Weights of a small transformer language model.
Size: 12 layers, width 128, vocabulary 539.
Each number is 500 + 50 x the weight over its row's rms, rounded and kept within 0 to 999. Layers, rows and columns count from 0. Numbers have three digits each. The size before them is the row's rms in percent of the matrix's.

# up: layer 6 MLP up, 512x128, rms 0.267, rows 236-252, columns 0-127
# down: layer 6 MLP down (transposed), 512x128, rms 0.24, rows 236-251, columns 0-127
# gate: layer 6 MLP gate, 512x128, rms 0.27, rows 237-252, columns 0-127
up236 104:456584525479593485518571538495418577483462401505472579474487487563421548471505553503507613508414496499535496503543447484473507528547448483487506514499528532592609472503552491475492458604429510388450463602534517539562491499545483432412535575457600572535448619489535494540444536437629483546469506512584576483464543499466469580542505516509584474494523448484492508503475494508550435509496
down236 105:435516413522462495506576416433456508608506501446492499554588582523512533593471448463420559522539459616492455463510547588488522457614517471460452514523498549544487521526495381513529463523553493496545494513485514564439525586379565562497473537606404498416533515589448518518582506455451412484441595579506489494498470492510448455439503532537495479486481480510476475555532473472556507451569
gate237 092:444522468554550468530594498431541537566497512493495524530495419421517464509574510421485431452538576604458394539430567575452465583512511531455572512545527461460630521541438528369514454523467446538430481563522516578469565567522505508460467417620503541471487500572490521532521480482519452539507443496515481483488484543474530418397405492507435493536540532453483548464457514527454420472565
up237 096:481552450468499540553592441523532456489519512427445530513446561528466456555488498411530549459482485460434502496465495466509520531468481505494423403507653632493622536529462508438483456486455477459493545503434535540484481513519474487539592403548517585509525446502467594463426474455493535508489522515394595557460463411454510501463585616508518560520506517605510487478473403502561477442509
down237 099:440458526408495537498440467447424450488577454542572445459573481547473537413398540556546552494488446463455517490468414516414500490549673492530517483550450380497471381517489440553523551580498600498465546466525489463490495557512503495512594499376555467543477468474528478480482553550482548550485549525464536544488415511551512462421513494447515528506481608468549502520470430569516507527467
gate238 120:557473556506430463502515393429470541545517583471531592537541533532525442498416470554546463511458482582537474397528462607529504578506485536546437520432514490418528473469513536471467552503505554516567465540549494543519486466396430512575550483551575558424522502355437509497512517593441584519496516493501433535415580464492481438558495506453542523432423592512527485571431532462535483512551
up238 113:488499529411477619497580465502525467477514518499531488472429532471466573485478425445470468476504381503524445515433429564527496565443517497505516527458440478517563596608486510481502562461555641539500546426493493527549479429529458398561540577554432412499534520539545401497524518552455551402443551468478584447449509513489493504372523424511502478539446488533586527495459482490565552516464
down238 119:577464426531434467543524443437510420440511643531434495519485477522531440480474471580492514511600500499498507525539537530443553615479588464444611502362472516485547505487534605474567436551480520503482485482558421464489494489457513529603465537436478455447448579481448577514519504542515555469495462499428483487593435554606462532520508522525529596563422529506555569494464501465461466494497
gate239 091:598521471463532499468465568491497514419514378438574482435487550535566585479526512517421529445567562490425430501464555522549566515537583541500506421438502491443419468448456422512498412503514421505485505559475445432589504519441450438465531522382457508547509501486403487526457510460549499531499457474523526446560398475461520531536554570437450575495525397492531507562420533577547482438521
up239 093:546622470565513489498498525472484579517547495594518468465383500597559477486574477530469454584523610547378430583543528550532515549517531607515543510518508531454465548380479498566502470485477495437469534538484462371519471505511479577553560509532528482479520431446483534405439532471548493512519497475543643559573523547460537562553541491486583467441520512542479513549511506532538520477449
down239 093:526531481498579478505524539522626489433487513567588520477427515589379462479536549525564534410439554531514563493531506566482552533512500451456471538545387633502568551476545549542457586568524543598475493469492536408568565450486472453510471466518435437433482549638452470449483460547509516477475472436487446488485462466455488514450518509453440456434495484501519515377477516454515510559533
gate240 104:488402460433395492467627470479486507453486470489525492611546591539455540532499465479485447504511484437523540505556526550458545540494515515520502453513463539575444417520413372499515511463460493498477524525455432369536630508506576515634447430500520543568518494426421471515461544465505522527537450454478475432606448446557525530452389494536527437495525476515508474501414487479455489467500
up240 095:519470506485544519486532550564464436590536475508564495456526479421513542499473574471527488388495468492486438451564633479654551467540482446482428485520520495512554600517459563505453499493477445525554564473530549525457546517506416443468521463492394475486553524440474523545403543519515398402594463516462572489442487490503471474519456495522497500444509544343611519472473465546442516497439
down240 102:486523460460482508441473514580470543532612499460450530530522511465494386570440529512451499527531541425512514517478494551445437499620516573557434534472472508474473510563483520461451552605524559476419502518512470491478521478412489533474447457515547480580541587544503544556502561423543549569473420484571449474485519501554543467537561577488473592564465372459555412522452433441437553389554
gate241 113:464533559555515607596494542474464479488522446450442544555586456482482610535426534411518532454406477531530527438507560513605503487579450544470637488421596504478502521535424457490512533510526520549448545504472512525557463547524487437520596495527481479508572513467588494488465457506484410451425568414523504491429496487539515513509373543517495458522403459536504465517432621501503526469536
up241 100:421517548607550565456533472486571591627526510489477531456502598483520527422433408548551526452557446599480480536495483510529412491497483493582432531370495592517467514442527449502454524441494457529497502446468523456520461505489484566490482488470484603484491468463481503504407438495482387475569412526533451483435463517464532544522439577522483425453535482486515496375421462542520575533491
down241 103:570481481499586525542552491460538433480467467469498525460507408482458469459488484461516535452569553453510538610556521456528405447495438520553485498453500523547481519384564468504460437492463516576509476443505574504564586478454483484482489412533446446459477607418508505455482401424577492491490570390461581510498403413438612557562483538472562487493567454428485468431459429478493537524514
gate242 114:541447434609448474460417482485501476535558540507543452528552537519472495541454494574533552527477520606561410387531498542492573542550520521502527497446567493592545549534517427482549554482524402555512498560547464550509544427541497494515498459478445561478591370507367474551528581435555606462525476518511494545492543524476510430519406426487503456508417486533540528508482394497549529477449
up242 109:567514534476559466514566462524494463530513386530395530498516450490444445468444493420465482583488378402522473547519583505517529562463408496525461546578494565543542443450484409546498445420504490518433506464491448538513511551593477520553611475502576451535519523475590505500500497521591486419407472571470482472500515499429418551533467439565412559405485510508505529505507607507470513518560
down242 101:572616537511407535486517443448544518465505481395497498518460571414534466440474463547439562415523584552501511461493390563360443472565458503543582473460434433558433400535493566554566534545537557508486508483466418484434468513470483453561381526450452528454423556440530452494511526497482612542523440486495509540464479558546468526465546486473558480479514506489524495490453472443530488495423
gate243 111:449554469473458523640508499562501439536540443555533495499464494484492465463496601539483426509499534495406532498523547547497490464432657559572524567571437457460633621570468520436486473433461524443478523428438424398519481442453538466524534513449614454481451493531472502543554513487455490449410473522514495512469487500486559499496480480469534479440501577545596519498549461522543501550588
up243 095:482459627488502585541413507446392437411557531487447494469446382490603532507495530562537465436432461474519543517530477496627502561405458483470540500432490469507523517593475514513558465421530591526484521554461559451488501430505478541522456452548489492564451408459473515611528562565490553539473542489501543525490450470426397576520557456511479470519566480488538491528413497532451501566490
down243 100:561540471559362569527513465481562466431501599521554509576500467597489552492598457410574533461482574467519499539447493561388489536509474531416495510516522490511465508510473509445467497522472457503580464556549438532552466508413497572570491418433509446496600458548551495489397520577465497467506448456485500481622547519489493506530484494577471495450455464530502523548439451516444522396379
gate244 099:518521569603463426487481546547490481542547455498597493574523488529443609529545519529440458507508489595555508459500484513506462401466473502480542497469479451464575550561451479504581459518490417561517456452412596416458448534453550469486382410465552535443427507516532464527446489508551396551519474523480537409516533466389474503460480429510421448492565444422550512535459548465510401548506
up244 107:493486523442481467532452450533500433517474512456545554433449467505413526558380556469504445509589459478543518450512481483503504517571489573515413598607433507525629437549501472502512476433454529466485615496393515553480570526473417538488445525481488460491470646562420485482477512498518440434408503477492487481623548470484457526487579468477502522577576455471486481532475522546573482490432
down244 101:469418419503462463552505553466430507486451506471479464550533458451461411450515490431609495429507516442463492522577497409452541524438593430451569506441495530500518491461617458435514531571537530477486521527462455469468431513487473543499484573442478475434564522515447457461532530504481500547451555565556548488554585442534540366521413531470515475391474493536558458420506484455656528481552
gate245 110:509528465456491538495492475486393509497400430510495526582436503577540483512413470528516466573455414485489477499464470525557480539509403450559512502514466480419546527549514527522577391462419473501478465494410583531550453472516522646544546530512527507620442524491510482557485480506543486480423523521521454522490593447492582531442474470556393528455576458505542394561533599456409488491555
up245 110:521480517554459554406380540567508525551485593548531477447505452511541414391482373430453509514486458532388489551504427534419552559524457569442486538510525559409466489487481469527482542432431537474490478591484470400513437516560525506560537524461489503505425495516461493570489548538440467582525532403486462444501552465561545555466472509453591606458533536585463486482547490497464444526518
down245 102:511507482519458549513535498550456476481501483490422436633447542460565510450539476550446473572510521489503451531593536478507434562503552534500527504437550497466512458559451580507478510587464437535444624539479553497487629488557499592549430505569409534491476444510552494498503542551477518470418414574507460596528450474587495449472520434469501480532430507430661497489418571474466495466523
gate246 100:592458503535558538450528526484396506560410496457531518599485513530441389472544477508602538549524518488504569427570645486478486552533517515533470437535471592426478442490526482539532526492463560524561465437512454485473443546506551489566511399504456420539507475472448471530545497446537512438479474620425532515465466526571497506522480584418453536439586481494428592535455564484453461454559
up246 090:584494491597390409498494461476522512523444520558528495479440450424455521511493462494405464432503455427569385587532395511453498423541561568427625479500531454503509471536633513502578462467532487459424535481574550529519539611455423497530589552532504520565507637559436548498532526476557469521452509486505536465509531528505484483471452556475466524499457496481516488537568441523522520497508
down246 103:540509534519556564573433432520502515530469416553556466559484417501483518424484538507509556476540488449563400445534563465459496463506531464483566483446513528501441467494544555517563479573408532476578533486546449499538521512503516483512394464519510479524547554463463437553406517504516575549377431459404502488465482492620484431479466563504531521422512447485434599528566620540444531540618
gate247 099:482469475492564616404549461510519485559552579433532450539506446432500482479492570467459460456467504513567539425524441568405377457496535445519540505506532560422578557453504546625488540605543539431428537473517481583521528424475428485454472470472542513456390477468544475513563446442575535573512490546477522452553534516572458498470543573433465519541542448580473510497517499530533568478444
up247 102:495511537465585492462375469498491553465485421488418458455505530484498470543403449481532588488513524558492481488534493463483462499615431502472443474492583499625395498473488482547499480461438452468542498490511500463479421530467492519565536426540386532504414524523457479522532500450448490567369521464507555579590562524522554586541359441528470438475410490482517477588522535513490440468513
down247 095:522473487562521477517491484511493480410514439439498407587481508494463564563508433515484472543495470498504461509491633501455509512485608587419457571583475544520542473505450549552403419576527506478392474447471477585507548464621472462502433474556581560482514532478588540544511562503505510542454527475558593489467427502568541479513591554461442560555450492543485418447569488485406491446509
gate248 095:544439492486495411407556470501439423495565462547465434516453460573516480447584485456590510551498565595496450464547516522501495518533361442524539477500625469411489579437480532485624471479428448500514437533593559493612488557533517483535523556540521557502487472498462510498455541450512584474538395534563543542455530532453489520491436456536529394457479515445490523480504431529431454539490
up248 100:566480506543505457598560498456560469502515398481565483509555499453579546513520414506559479518439465509486492494535587468581410402474487455501502535477465553445566521450531449532519517428439550535482497474411440488495532555518496472515553518478522618586523618596484477539524450424543592527420550491471474423458496492549475533508471541417540445512359557470520590484544487532437476563440
down248 094:528402459457470545573566568464593533451430505539533516534476477428510569502432492541472530449573474450579580421583478445454479464514503494517493537486346441551528476554502469530542588468527496434526506482455476438474508625493423493482450526599560490519502588465467490439550505582454469482548482436524437444564450446517467470523623521465444547512510485502536535561507516452549453409565
gate249 103:561512510482453430457461539547451474493532476410426531562517577464578506532439531525506537439491578551517570515513509472437514541491516503398532448405532469438452586489428462485518499524452504522519410453462516467539493540582582510510510645477539508478499492461419449515547582595490423494489466534482450504549446410526424508539603485468535552468614481521533578433469609573462542489560
up249 106:436474509489567565470496556294472568462572542507511504536495397495484480467562465489508480542480522483483554553501528466586511474449551469441455471457441399507573608476577494540523489559530555530497533527622511554492588463541548536493479446495455508505517450472556495492432465467611528590448605466546517521450582429572520453604515512577511514475494481524541518481434489500481558534480
down249 109:498541553508563448525563515523554523509486639484491452426444461495446463535624499512505578378447466514501471534559412505496488422491432459474498510525507468523512448408488469459503452521499528549541550534463598510514490528528524510449488547543471441480452370479505460429417416610493551633491457492451471491539476515507436445555529602476589581461493528441533569451530470476498444429503
gate250 110:471495493538436438477500552444555507552517571475502525423435540540561623530449519512491459522479450605463505543505589446470429447518427522471459501548506488420586511508461642418601523414539409547428436546552455482470441528427479464560503474501491556523442532541526472551464566481483427431510443483514435470476507516468432561518501412546550523495536506525523570415562597509487455456564
up250 105:524571468493518547585482512551411536509550475535519665587488549493423465467583475417488508418516522416594511499536424486482519420534505584541494451526476456497550524496598432471480513468531431563439565562512532453502466483502437506525515472478510456444537460507509476593441414511428531503531455470566525449463456547508578516567591504512480520517501550452475405600377476455464502573487
down250 100:449483512502579478489492469514462533541397474558420407488482520574481407547546530451496457425503541513482466507519403557488432483610505520432614504494471449508551478458504560557571446515453602503531508474528539592486547471556501484535446502426545577479454572490602557538482502453500463471453524517529510494515400421519483567452509413545405579457497489556555527432565392534580516507546
gate251 100:497497464495581573507438435420519565579392539492434515469476469433459497408485578495520512485527439497522450370485439406523563575550489456486568454513567460536565469391498499561581498538525450520509558445519527489504508508542551456548541533502486506457457482540464484509506477479524504426471477363587499467565480509585425534480466485454417575540462529494597460534522480396513557439587
up251 099:423607537495529445420448439539476409557519511547498557502553443555415566545548422468552497524523470508487472520458482518533505564419551538424517330561488501510573573504457446488486460524433473402453533470501547520477564447468513596540572603495442495463451490500471537516527501531493507380610521428528496527529537451563509529586510561530485524514455443504542569471488437441464431510485
down251 096:468471570468431465433525547545495511403503449574474418436579503414505533401516536456418457479490494461482454539522448465521511483606472507472509502505499634503466505463444470463509438487472581503505546530478480490509526518432490534366408400449515540505535643456464478482551492471484512511452447478540526455509392578465537552451472413472492537447562495442546464478511472525598625528512
gate252 105:526538520576483577437482489575534476482431588394547502361504435503505538504617542444473505486488458465624489472593476436515535474432523540542498458501449500542439529545499468476529431493559541568427526519575455505524402550476580496430421494423583524492498548543514474541483482446507496503520483550460626460501500542459442500498532466542513433441575418454518548462530476451402461574536
up252 104:565474435596455570461548476522550421584489516461494432514510524554537532481516486482553512571574472532508475441479527522621542425488501550540471566442510553586507454538576477479525474513454505507516619552481468463503534569444430546462507465492510535478574528488509511515477466526456571421515542421508450642482536379472466516582510479583523474579499490426508496378485388486528574421512